Part of a small language model's weights.
Size: 15 layers, 2 heads of 128 (1 for keys and values), MLP 448 GeGLU, vocabulary 709.
Architecture: RMSNorm before each block, untied embeddings, normalized queries and keys, some layers without attention, local attention windows, capped logits.
Training: a variant of Muon for these matrices, 160M tokens.
Each number is 128 + 32 x the weight over its row's rms, rounded and kept within 0 to 255. Layers, rows and columns count from 0. Numbers have three digits each. The size before them is the row's rms in percent of the matrix's.

# k: layer 10 attention key, 128x256, rms 0.165, rows 123-127, columns 0-127
# q: layer 10 attention query, 256x256, rms 0.168, rows 124-127,252-255, columns 0-127
# v: layer 10 attention value, 128x256, rms 0.168, rows 0-30, columns 0-127
# o: layer 10 attention output (transposed), 256x256, rms 0.146, rows 0-30,128-157, columns 0-127
k123 094:141173164148132132129106139132085114195124169134127180141118148157127100161053198110084138179137074111167107179080145111069210087141136136099117110087174160114164132096128156147124152159064105156213111129101178136152116133118127165104126083162102148182131063090086148100082139091165125171147149137137118116100097105071111136169121143109167168117181116122185056143135145143094105127132
q124 097:165147160214136143171179194148094084117135165118062103104140090087164101099129122167172144146131135125061162132167106159096151171083168174175181117149088107085119135182135046101100135101101083100208104115124164168123114107150124130138176152100122112102139156171108146073113187104115148124093101135163099140155097182141146160135108083083135145130157106136175167112098116099119121120171
q252 096:130111141114136127130152160147150165116143117109083105150163119098074138108157166060166141149158084161162147108138143116075062094146122117126179100168137130115124138092115102103168181086102106096120173107111048106134167147096122146076074090067094165150153123116139127122129201153185148123081132119135128141153065092111082099095097084126124072138125227162130095114177177103135096173113
k124 093:119129102132175117066100115074080156112133151143069162142104115124135128131165119153122120121139167084114149118154083163087142130180107074136124132099057125135057153167082096117095135162120104102152121142141172121207153115134116135095182075093104149099112152117159145134080169140123121140137101163093116153117123144115145132116089222128109166117116229115145184184137145118175151086127
q125 091:149142163122106084075067198134221084066109133160181066150147155189126165142123168118100146114156115125091075157083141198170191157102150155094145147140136151181134090138162150147111169133136138111183098140184133121091156087098103078128095118097124127121106114115084125112109103129144082116099122092118108111074168147111104176107114112124138115080164113101153141180081043115145162125115
q253 102:108131152090091146110132112096104116135194140042123048113161114172152110136187195168130148039151114068144165135177139129116093150094169161155136114139116156127113081135140109138142086156112147101102170153097149163077075099149093105098175064156096188096133116105106162131093145165077075137116127122077130099118120205141154197095135170139127125101116107140112132073116087156113149171090
k125 088:176129123117085197168085135132157144145092198133116112161073084110104162102164121084095107154153104121093116144103105142162128127105149126135179123070159100105093196074132185071146100169154207148083124084126186117146123175161140122200102118116094129130101098116139135090083129134152122135161176093131138124137151152063081140159088099146142125128113032126101143106116137117098140148117
q126 099:142102121072117071161075104100124155150087102124110130108102076125108135119181151123182188096158112144138120147121139081132122105118151089096133116098163141107121120114146143154165113156102141105144120208098174105193153087143087162141147116198114069128194132168091096195147082136074070148136121096133172102123106158077108102121091126115069191153135093127120096158179157119138078074120
q254 095:091124191116092085165107191173153110111121094141105141087109142170075125155166186114147174085179112145134089139149105037161137188073082129133067155168158152071160151165109121124161182117130144106171126126187094102160114073231096128135126145158169134102151158183124130107118133120138111121158123144127125119111160142148043112147142137176125136137089158089079125081120107109101131116096
k126 094:160142180050180216117142113121102116105179127099150124155096083160169077145131160095141129146123066114089117171094163116118122148095106156167097109156161109089144166145120079135184161120079145173204112101103169104080131167133112127104126156060147119111107153109136132057167096157107145088118090147107228165078114157077116109161136096142132086129153111146113097134184110122156152146122
q127 097:052138144141129092172147160122082109161124156174093098167145169114157096153152191100138068121123134092057118141157164148082126162134138134079088137112148128138124160102114118139091151169150134124156137091126151082172144129135074137170170133057117129136153120155095095156150099114106118120074066122107084182111067065132087188165107152175124139113110114175151124130042123119170141160119
q255 097:101113144128105118116132127154187096090143145158091158117158100096199160083181145141152090158108152113093161153101186127053133101101164140129099097161093144149180141143113092150121158048125078089161149097068151164112078152109102107110140122157104188184113163167143095098133119129106130118174149149128193141158130075149092230174105115165132189131144125132149116143107136130063156113095
k127 091:123124139172100129117156054138155156166125186176130141168143181219140092091126126152119114072146141144071166128155169078096177137069144124116074105090153141099122113160125119116187102094093143171100101134130154154200127117126156141149144162129158116084074181109132126102093144137137112108099111179144149181137133110122122162140151148135104187082122117105203110116133172113150172187131
v0 104:099132130121120189154098154151179126140142159094063086112065136134058101117148074081164115153121135108112161139053118140168153108089129154111157072107076086116144096128110059130142129144162112174109106163161137091162140141140139123081125185119152125097104091128129189101099115142128123127123147132121124123104089111152123157118146126218116079118113141164143161136116203112135148115172
o0 108:097133148091129135135096173073204122141152149116087111120066110118123111150082098160166147133120101102142183164111157147142164090073088097140180119119114107137123153123116107084137158157113141169127133146114134140141127124143109140073135115086158169123131169204179095095115174177164147179114144118108103103118142142164124148129099052207097071201103071101191142094149139124160132103163
o128 094:133166069157076159135177160127123073131162175095132144101193125118105098094146115088115125142151091182171107153158116126144127091113144072129085132127111147129071121156141159114095149155161120148110121087120099167117160129117088163172150172138169111194089130108167181109161069130155163148169156151108100114124093056128135083050147145133128108153142203132111178080105185124140117161087
v1 098:144128132125121114136177098097064199107147088107094157172162114154175084166119127117150133160166087106157192181095136104102103175121125137117079125140098180128126094172128135112128134093156106157120053126091098159127125098116146105134085101106123150169158130097174182173078150061104133115136102164129082155166121101182092054134104170127154084131174161151150066130104118175115106156094
o1 102:132120146113129134063140102162080131150085051080094106102166080139072136144086127068114126142160152180172192168151130106130093174141156184132085146158125100124130113102112097100086083142062091157110171117149125134189161092179142073198123162033128106149120134137117141155157136137132119140119144153132053158193166113119125148132099122125108141087162129073115129099125179140116102121109
o129 103:116165141139124150163076128181144120094093135153141108161131117183125130112137109099092147139107094101141149089123128143160203120170093063086167129100083184177098105139154144062113035104110144095108120098089101119106137145081191107099104112108105158141132133183124158130164108097120128116135084111100097106168147112140147104098071143121118181155145140152076150167172053104073113115135
v2 103:112086121156098104124143079097093137096055144129155135083110139118158177090152142150140107145105223136158104129210111090154101108129166176145100100061110142130157121113169149104123115121145128102190152144176147133170171132077148094104079158149162107082115185153178075163172137162098106151094092094164163169106167130117090140170097102153104148126114140120049149119148165111161114147046
o2 098:096153134107088104170152084113136105088065130113128170130120171119123151128129109154121116073102140133177144143201141129125115071101177196086093085109071086132182146081157133120155108143128140134121119105126145146108157143122101111133116125176114236100068134166126139140108139141134164161121113100156080173153156094126127127195148086093095154122065128165129098090131153100124104157146
o130 105:131158115181192137074135120121094142071104159168189104111104113147108145116103135154127155136136150172134101126134129106141092134117101123142141193091152128115110136063109122095120133143119144090191106160183129123151154081103105099092120154117171134099148140075141122138092119187091115151069116125168162078134090183124239142127151109128145174124194115137117063129118066108133127101153
v3 096:054096116111144137176152092114133135108151083078118113153162124145137128136140122072138141153174095051152170100099059146067173141172090118060141108103115152156141151131189132104111117061119174199130164169151124072105085127082160141099122181116121138168163137203103133107133181159157076179146105083148107125121120096123156091157079131101156128163056109162124101094117157200131098123094
o3 097:132137150157147098166108133116098092113128132133132093093113124114094156103132150155152166107137106121133112095094144134118136097119104117170091130158111152064121115128120176138141139081194124146117091128113153139137071151133143166091145159162099105158128136185139202150161061156100085115120102102121112121065106123093147114101112132120141120216059102103077039105071142104070100124111
o131 094:137070116113112143110116121134111136083100103042107052142145106189123174114106157115024115142173122127125132146101141084073128123181108095153138165103131136137152176159151141134126112134123135133099177162163102081156148109047166066175114159121144149110123099178121130076157115116124095172096114151088102122160107127119134110149125182142111134130126202162168132088137104200147143172130
v4 094:108131140201056122142121057157121061093160085107132180110107112112137097128169080084110085111128083174119140207113138176140107112166095106107129144133176195119151211138167075131147132123207121145085162138133195117155092170154147170149142115087086079110116152115137102219096124170112128142197129090148163133127165131095174133124117097116089127163107101098096091114141095144067135133162
o4 097:092095133143079118134142159117078106080138092136158073135119158101157116142156154110112124095082115134131153153164114090151139105132084138141147117136104111137146106153147137071130066145103127109094140182076150152203058132167108118172081136177096106124168161175101123108168110138073085106155141144095181159138149097132178112121092138125142116186125140143105153121092087100093157131139
o132 096:114126149090095183082135102135134082153131085132211105084183150160139153101097132131156145090131164122130128105078098165109130160092130101146125067155122194146123118105140091134104149064156132110167140140151131162082173130130138126116153090089089119054082127134107147131136130161151119170151139120160141099139182160080189104107152062174120117161128163100120150113134096137089089106146
v5 103:092146081121171118137131131102159150068122066151108127161075107085148103062166138136072115157158161167110132099096106132092135125170131174085129164094129090048139089139149110135126160123173111150172078112124101142175150134179168124127086143120129134081100090149163069172141144170163158106127143080089167201103080128099172149093125101146178108150158161141124096118189061132189098138073
o5 113:123161043158145144060137151181083117129092120101199168111136144148145133143131119152171110092083132067131164129113121171137120112136108128152156162110126118116118106165170050157184206101160131145099107137102175157157139145150120156102146131111150102138118149154089105133087149192114087096144110147143085160085130134129110156167098046158065156116098074178155102104114121121140089073102
o133 100:109179065161094132140173111103119144085114160127118176109121161117143164116115158133107109161158144140101169119133107093117039098148104086141112171139153076143142179104066076079085133147125078112124167159135135146174095117132132064127116132108088117084170066105123096128180123110157076070143140172098196154184155127116119094138159145108126073120129101132124073155127104129134167150171
v6 094:110044148094085099156145141152101124129124138173119175139128130170101170132121149090191107141114134135114149109081154126178136127126127178082143043093137128131153116115142212065165163077084172150131113113192138102151071178163107153052058172160159119101130105087165123112083140136182117217140197121110105146182169105170157076186086126152167117120178115101089114141121187146171155128130
o6 099:136112110118157131152160120145084120074110159117111093134142130127150151130160108136164146163078102151107097103123142152149153097125170133120127082114157145073107062120101154097152110123158160132095163131178196139123147110130134099118073096119146133103093147116167115091094135144162110226152129145155138067138133129127155120112165081167110087097098072174101118092061124168179134155142
o134 094:128138171143082138153137121127105148164142180126090109181155163145143101144106148140109155132111151162158201118127138073089121111112158126193116189131143093152110165114156141107186137090180145166156099135113192106144076140194097175122168121153085152109119157111111129186128124134121144133118121066150065128091142088144113102133102141134144088126156133092079102133126160155151147149080
v7 105:158139135136147155116145144101136141094077093129087081097113137159127167129102093099150164152133130127111125126124188135135136133139126144140064138057161162143154155092093163182128175128124102140140097155114095137125120179169169132155100132181197143173173109178125184111174137130119218174118220137159089129093133100177127131154106134097097103076120100166097139135176112101087115069159
o7 099:132117186111093121131137096084152127122115134209067073117180146135136146133113099098129146128098152137117136124123140083102151132144194174116136095153111061192178144169091153158123107076152132153136091158076140101160167107138147091105138127126092132143162165102145109120092107091166120210142175156123080108122123142144119113123152181136135117120132127112118118140111127020098126134132
o135 102:147141092130151116103162122099087160142110110154130153108110153130144139184147144132113095213122173150145066102119129140102160113060098082133137158131067176137015141170088085119104090093110119113137049124134067134077140144113122092167136120162115129096093090148149103175144159076155129072108221114197189112105121126112141214124135086098090111102185107155156073139124093133140165119126
v8 104:135097105170128077169103088116082134161142129101146113097115094147116171153063156093160127090174074130110147202131153128153076134114147178155112187108144197122156105150131151167136198144141108080131135156106134141219112090161159114062136136159149087104122081070088153114079141110111104116093115124139126176194099110096166129084088134114161164114109100193113131120126175149064145128096
o8 103:118122073221151134142142138172130108169145130168113163125116133117103086140168120117176147044155114128155201152105118151148108155144077174194102150145096110107076098120134090161124165191152051113151112193096121141172107088090160135045193114070121074117111140087131188174137149116152155104098124102098124151190090095128158166078105093121139105110153144197091138101123142095138125141074
o136 106:081082111114130155158166104122091116120080165064190143104120099191130100131128140111168124182144113156143153117124191096118084085095177160095103154079128078156184123121146126117031106156164136101126092140117180125138114117129127173114133147151112201129091094072112102129097107130103121111128140128125119120144134073120213178110125121118098093078200067186131135124146143174125168133090
v9 106:146108147161112165137099137124107127110119110130147100071135113143055144080150161168047151105094160072102149108143055138150107121120109138144122110141128129093102155111084128144101144093133121134155045158103188125089145186103056054094122143101118136130073097125151061119118091156109154147111115147149144081111150109140155138108180149118091147159116124146147113070130113138121144146141
o9 109:106144108176086162182127168083171110127146096182136141125083139179073155119116128123137148135142194074152177149123155159140090135122113054100114141101122120148147120095146155087145136110113176152129147174185212089144112070138104076101088070168119085103095147112080153098121192105130131114143141189127126134146157124138130130104143092121132190102150190139148149108092109128160133159155
o137 107:146088133140110177095123179122173095047153161146130145103099138146161150113178106153087142069165089125130117145143148175132115128105111097099138125157132088142150143144136056191151129102134131128149085107122143115113109115185182141128170146095172141127100144130109130134065119117110174162093119113140145193062112182165123195137192168120168112154085100146130162095104126156105107188157
v10 106:155140118144172114091082050174114167143127165091136151109162123144206131105194103129099153126119142155143154102098091131168161095058117144075118169153146105154180074106150170132124104166167133100090111164121081124212107081167160088175126105160151079125126116081124129120107139085148187152136071132124101181140171120081123171148119090087130098076119129194123153102129123140167141129111
o10 110:133101149169129078097129132147130104112140152058142168090123094143111135110156107110130094091058064195114141183124150070157170146149076078127114219115169179153146137134135167080081067116147140112122155122160093136139128193129146154158130118178133112166124096120130162133138081067121177118166119121140140139162176131105164094136111109119152096081053144176107152136153112167094068129148
o138 105:140195068079112131156124043132179145143090101119122136136113121129148107156156170134158136143138111158145136170126075141133128110135142128139170151116147136170114087116170149145123052118167104141126130125129150129144138111163158101134119146146099080147116125109103089087113128151112138148067160110108127148075093090054146138141083106201187107124157060153147101156089196157113162093097
v11 097:157122164094140134115141093133165171118118093153091148169124116129154116123114162158136161144141178091121069137198200143152109107119099187174136131217074194094142114113150113094127162112158075072110140086091140111119142120173105181081097131141126163084116106097141161113098139146075140088148120124160155084181130104126140140133052132089114122105046215060111119138162159064197103164139
o11 099:061123142133172126124104145156111126136118079168159184144123129164141123097106086037105185125151148082110132119137108098159142082145097133133173152123065144065138137174104147126120175068087091071151100152128086102095068140186108139046114193114099110113108115135148067098132164120091067083165167160144131129122127095114160095144101106112127133129067135056128183090123111125133115156144
o139 100:109156205082105085135113119129141151168200143201123172120118150087157145119125152121149105147125118089108160133044115114145090140087111161155148114164129139136138093074178143080168156062109037168159142128120137082090129123188029131106129098083175176118183127147173142134109170197187142114134139076138126145176132096120128150086092128120140173097180096088078155179158171083139094143083
v12 104:141085159059095143050124129096103119186157149160104119095071154134182111149159110154120150180063085092113166104149154144165203118052165159086161106100142124149161133072124141066132121183180113176130148138141094146107104159103117206109114158122104096131114107139147152126138087111132111161073150093103146136132109150114121134097137199124109103090142131160136154160116097117126113100142
o12 089:163112141116140163058107154126103140140098155104147142147137138158116118170152089124114214211094101140096115115126122142148126149088184153095115113142133112153120142111126122102154114100124111143143113177191147114131155087060067166084079105145122179134181127147151135091162136110130066134111112152127146120105148085088137130125219150121167200128106159111099120134135101132116136153165
o140 112:102142118147158065119147162082128153120140129107104088166187103124078154121139154107125081144105104119109184168112107107113217100124127144122146064154093117140100123165122092092132151183111060149125177130105120160142153112113143153092098147098092136112136131095106113128154172152136160134144135103094143147083086127150120107105054150149151067135175146168113090130108157148123171132127
v13 099:181197159136079104100144154122160196071160109127119089108137123051137160136138092106172099151117114180116141134062163150147088066163134107111121137119173122079190096128114169112079128110148136094120101123092181153114132092138186084095107174167119091172093131152148142163111139116104141157083079115152184126117099137102129137155117188170081077160101147106107161149096107143165100121120
o13 101:145067148113076119148077179102176163077139142117096143126171106064136134099183097146150120115138103132099172185181094107162162126117160098080112091159148087112158071111131139101109155105125156177132116095116187178140135082162140119127132111134116165151087193076114156120086148113111143143146098086153141166140131125084156145100125138086137077137172132193129164156063118124145117149106
o141 099:160142115120118141142111097152108158145130145127092140070109103105178111113123115113129120162199113054158051164116077140136065210101111109154080136133131134164080141133132100095116102110118101159128090179125072117103162140089133131141168133110146095097165087110107106103103188178138143093102131134137183134102106110100122129131129162106146114102088106098108166174129139096170145128133
v14 100:117100064152081108154110160101110147164094113150147127082100180114153158079094070165109106181115119081094106131172131155118210077090143080074133116124062082139180128109120144074152137125147111116162163145168169139104140125100170134135166167116123145121059135150127119118080181090188141146091155113173130184172157112102117205141113182180105151087098130087164151101114137087154180074165
o14 100:076134080106117076104156120117047130086178207160117166111100227101072126112154077165122157133137141088084133201115142165182153084083129109144166079115078104142126142102180130104125146101118087142146136142132136136172165107139062155120153163145086161144107169196129125107138144107089076176139161109148124118068105125124141155136134127170147155112142170141178132138141132161145131085137
o142 099:104130151151140084161103124137117103098067110145060100123125086149192124107114148164127092110137103134130134154127073143092167131136093133101113164046133115177156120126153143113153138170091107191095155124126166113098154076075134096156194131081086126109107124137181145064118152145122107184077147146122146132107179105119164175170116157103126118090138093139141128114137142105090168114176
v15 100:116134163135134090174109156088085118093054153129086090150178107154153123101155230118095091121096142172060156168123087131102095117116161130142180137156123102095137169171111157123095169088086151118130179084134134114147125111130080066106102088120121165194151119119092116112105139138082088178150062084126118106124148134153161190135147154142144174083156141137095070159173082211141106088165
o15 092:095113114159102140147155133122124171156071152148094111208148137132189086092105150140147053042145089109127090110147148183104113107108082188155129166099130164128157114155074103148116178113117161116193186134161120108133107167167144102107106111124103123108119173118125158117177106125162049109123097122131150152087114073117155103096102173048115135145172110140194108194120119105119175100138
o143 106:123126135109100121128130121116088108101056154156089186157137122129159131122139131074142156157103091086106157104105112187120105151139184136107075077114121170139136134113102140164093151111102104154102066085148096057128197115150146132116139080102116141182132078120079108137061113137104105148108086124119058112147175158177190187171217151158118121106131158092094098185107125135162130130120
v16 095:183209148175112115136101054088143161123133162133124143114124141148130162145118165098041092142120109128159155182136125136144133128119112173100137128196144104077105137136151187120144131122134147096197149108165107188081161110143054085148130108164145130135122132180081161176127081152119065112075111133118136148063122161105095104114127146118139110142089144121083156145086091173102091190122
o16 103:166212157155112138141144138124180137095112140149123170150173149141064160176149143098116159129110124152119142088140188179140090102178166148062090115167145125112157149159127093164152158133146175137204113123170072132097071066087091138083149075105117131133125178110081157141148116094117135084156066099129206102087150059145161125135136140043127154105127182178089132088138109172118097136159
o144 093:182128103152095145088125159145129130117167180116191104092134109122123128132167094124151154055106169074135122176138141106186154140152074106128158091148140154064161125131103151117112079170125165075096111177122101129162111113170177073213114076174129134146106131130082069161096094135167047146109167143168102119109156098124153126157101119155102115146107126159144123217080143170133156123083
v17 101:179093161097157124156136090108108156129127077101171127133157063122070071074111087146128138148118095167140112159121096136108069171123120105101082140105128120151118124146163133176122094089112101107128207154140123142121127097114140098121124171115093140134166125147123093048102083147067148108149127084138172159161166150116094136118127151130148124157190149137134129153203162106147140134105
o17 113:159113102137118099140113125179140122130150109112109065104098086111192080095146153161134106137152069167110058065154109116108119107083162106120122131115118159145061096110117086146100121141145113118112119143082106117094103102104151075112151136152142176103125105105144196104103128188108154135103146085087140184166170140076135095154119142110184165163100101166110142089183134125062091182077
o145 097:064132113107158136157173124100144111086127138126138138111137140095092128107133115126121070153100171148123162132145116107124087096156136109153098145153115098060158120092114173114100201074181069081150142124141117086153057173179165069094122119147142112108075124158167129142127115100091159120135080185135139172159089162184156168159177183123107067110133166113111136103101111153118156080114
v18 097:152081078117174129125127070082116120094099142113143152110126114099136109109087131146117092124168046136079154100089171116111078148139118132183129151161170220140122123136113118111149140101099071087137142099078163101148086134125179109117150134170135150119154132106124142179155098165079174132068131120077151115125109093172055075108180133142107067115131153102118107190110126108139095101127
o18 091:173130130098110150122126109053138088104165208113122083136098129098137141171148130120180142136161150152099072090115149074031140166055133131125156123106073172136132141111162044112174120201120076067159120116115166111120125139168095074166162103096110102130161102080185140168139087084139152088131123126146096118137140098167160128144129110131137111104148104152105158130094122112139100140124
o146 100:069155146155167170150117088125173168104111143172155147160151153174132073179061166185109144135102153111121108086140113155133150098164090143147149102149105078113094102115089108096161095092177077116077125102064150144106142142171107081126099148126135090079136171156114128185201140145123131091076110116120106127150123083120096096167145111149087090065148062115157128062148127096170139142153
v19 098:179162157131147116168111113118137122184112088143131121122151137112167156180128117146108114102102137159113121145141155144127096119107171142108120126135140207140148118138113116131132128129111194138117152211088130167088110114096180079139085124157132163095138196069144138165121182169183163133175186131108193181131141149046131097118172119063111104088101081132156108159104141143107184156151
o19 101:155130083103071137101101133129139130169187176153131129165142130133119081145114176133102154105102109161114094102145142103162132107087159097091150096209101099120073192110163098115137115151188136128135140135097149129188124156075133087144134105161132087172160132131091165161100121129124125122166126186151144192156082183154124167125128136072100184090126108164091103127085166158136138088161
o147 100:122201136127178041196140110086134137118092122122103160109137141155135098113191118192103103118108117167137139117123163125083114147073154165118126162110144151128167171169156123138118106146046146138110117154148131130085108093197076172134117161097168114164128155090102066174103152127174115102187134104187162133120110104110136063173154158150134141108117121083175099135127176094091177118106
v20 104:157138148095128171097127153140137114127148070062147118130152152115093092123171164137141099128058121148110163099176111160136149105148117124089204151084069082115153134174059154114094187135122092148142157138162089140111160082126166148130050141073101147083094141180065147136086148113109142149124170133078103127193154114110131133151193161119097114146186122135095188081090138133091112111170
o20 094:132192120136123156098164153101137064080109151103109140127166099138055093123144131123105113132116148178125103144168111193112129096153104114220178115160151114078095169130186102104084121115115127132157111143097111133101160102170090148124141112136122152168030123169151163086115051164084158205139098148149125120130083120130124162183159105098093170107172101113145132100217140138131113142124
o148 110:127109107094174142093109111109116123089117063120069097094175137128103101137130175135101107179080099073165135056168093150088149145144069176112144106113113116135095086192110153165128119160143077136144069184124095103121152087141172155153083109172099117070112170106051117100150134102142185195150135119145153120142146078151097161139169126152140066170135157124171135115096109158148108127124
v21 100:133109140104153137124186076130062064095159097071191125205102093109158070153150095065099119157106130136106139080164151146107090129124140145134185159135148122115175158132103098176172106099097127121139129151092102157115111131153149140132156080127156116131144156172094147108122080091108175202135063089181124164152176159130160076097112117091119156145149153129196134112081137135065134119091
o21 098:108145091088166114133187102149169078148135068101119099125131109128145056172064129119117110101089113125033111075116167115121103149135142132079104111135094186091101084149107103186090097137105134056134143128102054101116096129163152115130134086064073122162120092166128096079164113168084113166098120112136142154111123109085160170129157172082093172134179107122141105124091109094130152108147
o149 096:132129167133171141108129096114147098177153118125171111128134160086111178114161176098127156175133154166140171155143115166142092118119110123171166170145141138156116137098119154144119163160187094112174110096117160100114129128157120132170141098110127102086038069120109212183178083102089125151108167174140071141107116143145214123164145172079178129121131136157157076109115135138111098129175
v22 096:151142212168137110168095100142154170157109111171127118135165175189113156035120123126207082118110103112114127103086110081145113105074125146135128166129089093179141166076158120079148150152112111096156171078150128103107087180133087170087160109144158116076150125115157131086110070120109167140150126119134115155109097107077106077100136102121128165154080090118175075139143119115157143142121
o22 094:099121168199111128156124173147096149157131098125119107197150221118101123090132159106083162153174118152118072130129118121125131070097133128162145136075152099107102122150117152128123170131098138113180107103156099152107074177083114131093168158143129147139172136127220121167153095127116156161123187110141119105123058153126135133075127120115140130157137112109189116152154122075079153081138
o150 088:167120167084135112201106078184175108115108181112115143159125107109189086172159103088166106120099143111123145140118115105101122078102203095147121107098156139107086084044170113121167102126099042106167180120135125091140101159083122129104177072119132102135142144165118111113134172123155107149098172127114148151099118119154160053157118189141122147132107145139137072109092188150166116107099
v23 098:075104081138100153167098101180117138151086153122177078103139129124131165113076128149071115096177182113140149118110078158108070111135164175098142150094069093169174131169080131131164145121160060154164159120090187177158115101155129116112134127165160141158118108133131128171150147120077131136168116116176092155094128100081152069091185157128093162121137082116145149170127172146143143150128
o23 105:080163100134095124085132124103150077157127131164121158090074188171083127112111169133116098150153179155121102175125136133098083104087135131171172116096147128205140157168117108163155137164072068101121107091076141125120139029189129079090177129140133149132176205115121168116082168136119117113140093114174134191123131156085107027076165100142090134157109129130167105129121175152136204137120
o151 098:140127145157133055097095128147128094127103115129129160091171109152209126153109157093128135086148134135152113108119134120088111051125137131117139097159149135138150143106128101166158116094175132117154109197106107087091076106115088115156140155115103105174127137154123102176153139117123177099128107044116192089096105129200169088141145192093103104110118097082142121124100204111118105189149
v24 098:161115110153116099178155085153119098130120154064134155149094175107104160100171163125170069102123149106127167137094114116120150109112146097115130067098096181138162121118128176106102122216165146138113113189175109157136179142148139162132075053151154167145155137124120179122123055111109139085130156130189236123149135119083157108139164115123166150191149145128148118098190084120134180111155
o24 095:138121135117125173131102104162156140192076147117157128180079171153084117078120127143124113094089161093095185152154072121077206091122085111173159101088161137128176122128122113118161117158145097120144124123163113167111069128187065145085142107190124088124134102163097128147127142147125140138139159117142203123152165130102151196036081115145157149129099161056122115111137113119111149071103
o152 100:141106090084163122113141118137127046132075131072099143129125151132103177066132104151158124103181178191144139093131109107148116093104145132061129137124151146162084104123095156108126078136129140156115125165127078128123189116080113118159098139125174175123199139068124121144067145099115108134174119131101153154121104133104113123107166145136058137162126123140117138036134132102143079144130
v25 096:151117151117070120106137102105125074173113180153036120141151086140084091124135138124115203191118112088133140159159123102109130118104107160051108045141120092105102190128183157111063109110095104116137095119127130168094139079064092042121155102114106116136094116148119159159158180125123088116147089104121203127153127149107142065135155166095124158164089117146086107176147160134137123161166
o25 106:098077129150110144137145104136162129173127160133107175175101122133060155099095130098134142146085146178198094146112129045128130129172109147092077066117066079099100136154102147159088049139117128072144164140105076106086151096122104070143144097147138141144089108088129101136117102122154158126102081133111154163131133162127110139122083109110211107138094107133071126118140146149131141143119
o153 099:134153175185045074137115116118133077137142148125133150104112080110084139146167097086107142126166072148104185126153092140195149095124125119105113069138175115136167118128158102144112138147131105175131092158189128150164146085146149149097104131150075102135170140117043131133107162139132101089117088104094157140140131151129081105174149160127051131136204156123062150167107094081106135109142
v26 095:131116128116127115159120160099086077133135114161181084116157126092080080118127104082150135169136144134198058118164122165183112129141149119141146139120118128069077141101197132150123072128138188133158137105148171121134104171065189119113087069121095115125176155174161086068166179116148127118096159091131118125107106158157085137012196072144174135139165099174105123140102114150094118083129
o26 098:172157099107119140119113106163167035060165092084091109170124160099101086077093128106125128126158139170089074132120133123118095099090215191114091142129126122062148124169162135167148131158161160124154129137087126116173175141120179157087138114137070169175096133130179138195170114123135155125143105121137182061139093162150087122142146189154121153077189158132151078156140171091090118140071
o154 104:136063104167151176122106160119089089209130162116115141083091093150120076092117099107138146208139141154091102097167149139127128131153108067143160134146184085071095203065113183093088145169118131089130141108156100146094109146072206106109067148102144088079124107162122178097108107146141140164095167181117103168160151155144130080130156122131137088117124150105125145092175167155154144110122
v27 100:130167089177178154145120108118088129113157139134144121180121089185124166097145080105180075126139125109115091112149117079131104117155191095107117237109156158134104115141150088153162122101155104117137158159162117182160101187144048146124138142140117143134163135118113130115151143179110125064163096082131128108164122111086108120143153097148123155153077090104120141180114092104138101149139
o27 102:153115110111151122104135187083083129097145157140190114188151204148170101111102141120161105115183111108092094128190133136126139105128142133124107158087136129070152105106147106178123179184108118115172204130120083208180083216108093147121124133076106112175134115083155101137145073143183093134128129077094112073094115118156124102068097172121139127113125149137127171105110133106121181114100
o155 102:109179138173159166145118091142124190122165210147128112095140032156115164146153117121133119188124154113143161161085063116118124095161145128144133110085133135166173126127063100128127108132183035094127129117155125118148147093092110151097129110087150143155134164063164081102155134154129115082143127148107119175126107110108122163118156138137132125142143150092117135078112122154182109142146
v28 108:113127138144115135105155171130111122124106116105092183159135166090109128174153157141116165125149148100161111144118098159089090109128153102137084105130119114137103191122099135189151070116152157171163130164138113165133121113199186131081104168103152093108147138103112158155060074164148115156135172113203180097103142094169123135152135115131071129162169079161098143171142141160149184085139
o28 097:115110131111116154122124181113158144108102074076115161109149168165109099163138124129134174174142112122119143166155117110141138092107116099099182120105097096140106138181128171130163151063168147173088106137071112086102105119209115134116094160143135075085148143131095106171063137137149109202143169135198163150118116137086095105090131169050095073182132104136184068112187110167129156075089
o156 101:123090162141156122074176133131077155073081133061137103111120136114079121125128102189143117148153154125111099130126147150086153103137104145148114076161147172154156167153120162128122140135107185115175152189099195179094064114124150171094141140101129127135187122114131106135096033068154072106117132061090096093092109134150066230097118180128139101073161124127105133106134079151128131140138
v29 094:141177169123126082099149124132109110154118139153175095093092139129106161144142109096110154068093105202097108080130136135140098133082166140087179182093099103067095116159171120129075098124159176111103105197086141110127133114104132233129118181061134085159176125146129134109141156115164166161084117145102119149158185203172177117162111166156124147157127136142160109143162133126102133141090
o29 099:150080180130149093138105148094130077113123140144152156143163090131126100166126127154136097137120071140080091102141127103173121100103056105103163117099112125157173176104160075103076124093134167146174131115095186139180134094103090192139100182153103139154105160166194130080079114120094133132141115160121086123192159165122072146149102127096140170083095220123133156135186116132117152106178
o157 100:135105080052094073154126136103135103130141116130079018109151145098157151084135117081130126119110125152195111138130145153146099113125122127162096139140119169138043158141075170191094070127165146127097124166187076151174172136110172170203125124094107127110128125127118119138120169150084141190115137117135087128098122105170115165079141164078130148145149086111115136127094181104128155137090
v30 101:195116161149134119138082156128086132167120169124155101157169121170149130149134103128094117133113149108098096137133152088109125114082144161084180167108118190139112146145104136125146125104126082142104149078103131186105127082127107094128099128076079153191142167133103171152113088144128092128099183180091082089174114098072084129084119151157177147134133121159040170136091156166162111096176
o30 102:078127078133118069167095125146129132087129188122158101143148080091141146095110171136115143086180122124153140156084137142117161102155137086065111142123076173179171129107107149165145083115151130070109135131141034118070105153080115133108139081112093094203145149099101110099112137164147134142086097106103167112117113104089186175134159147139143113082135143162106176136101120199108169149134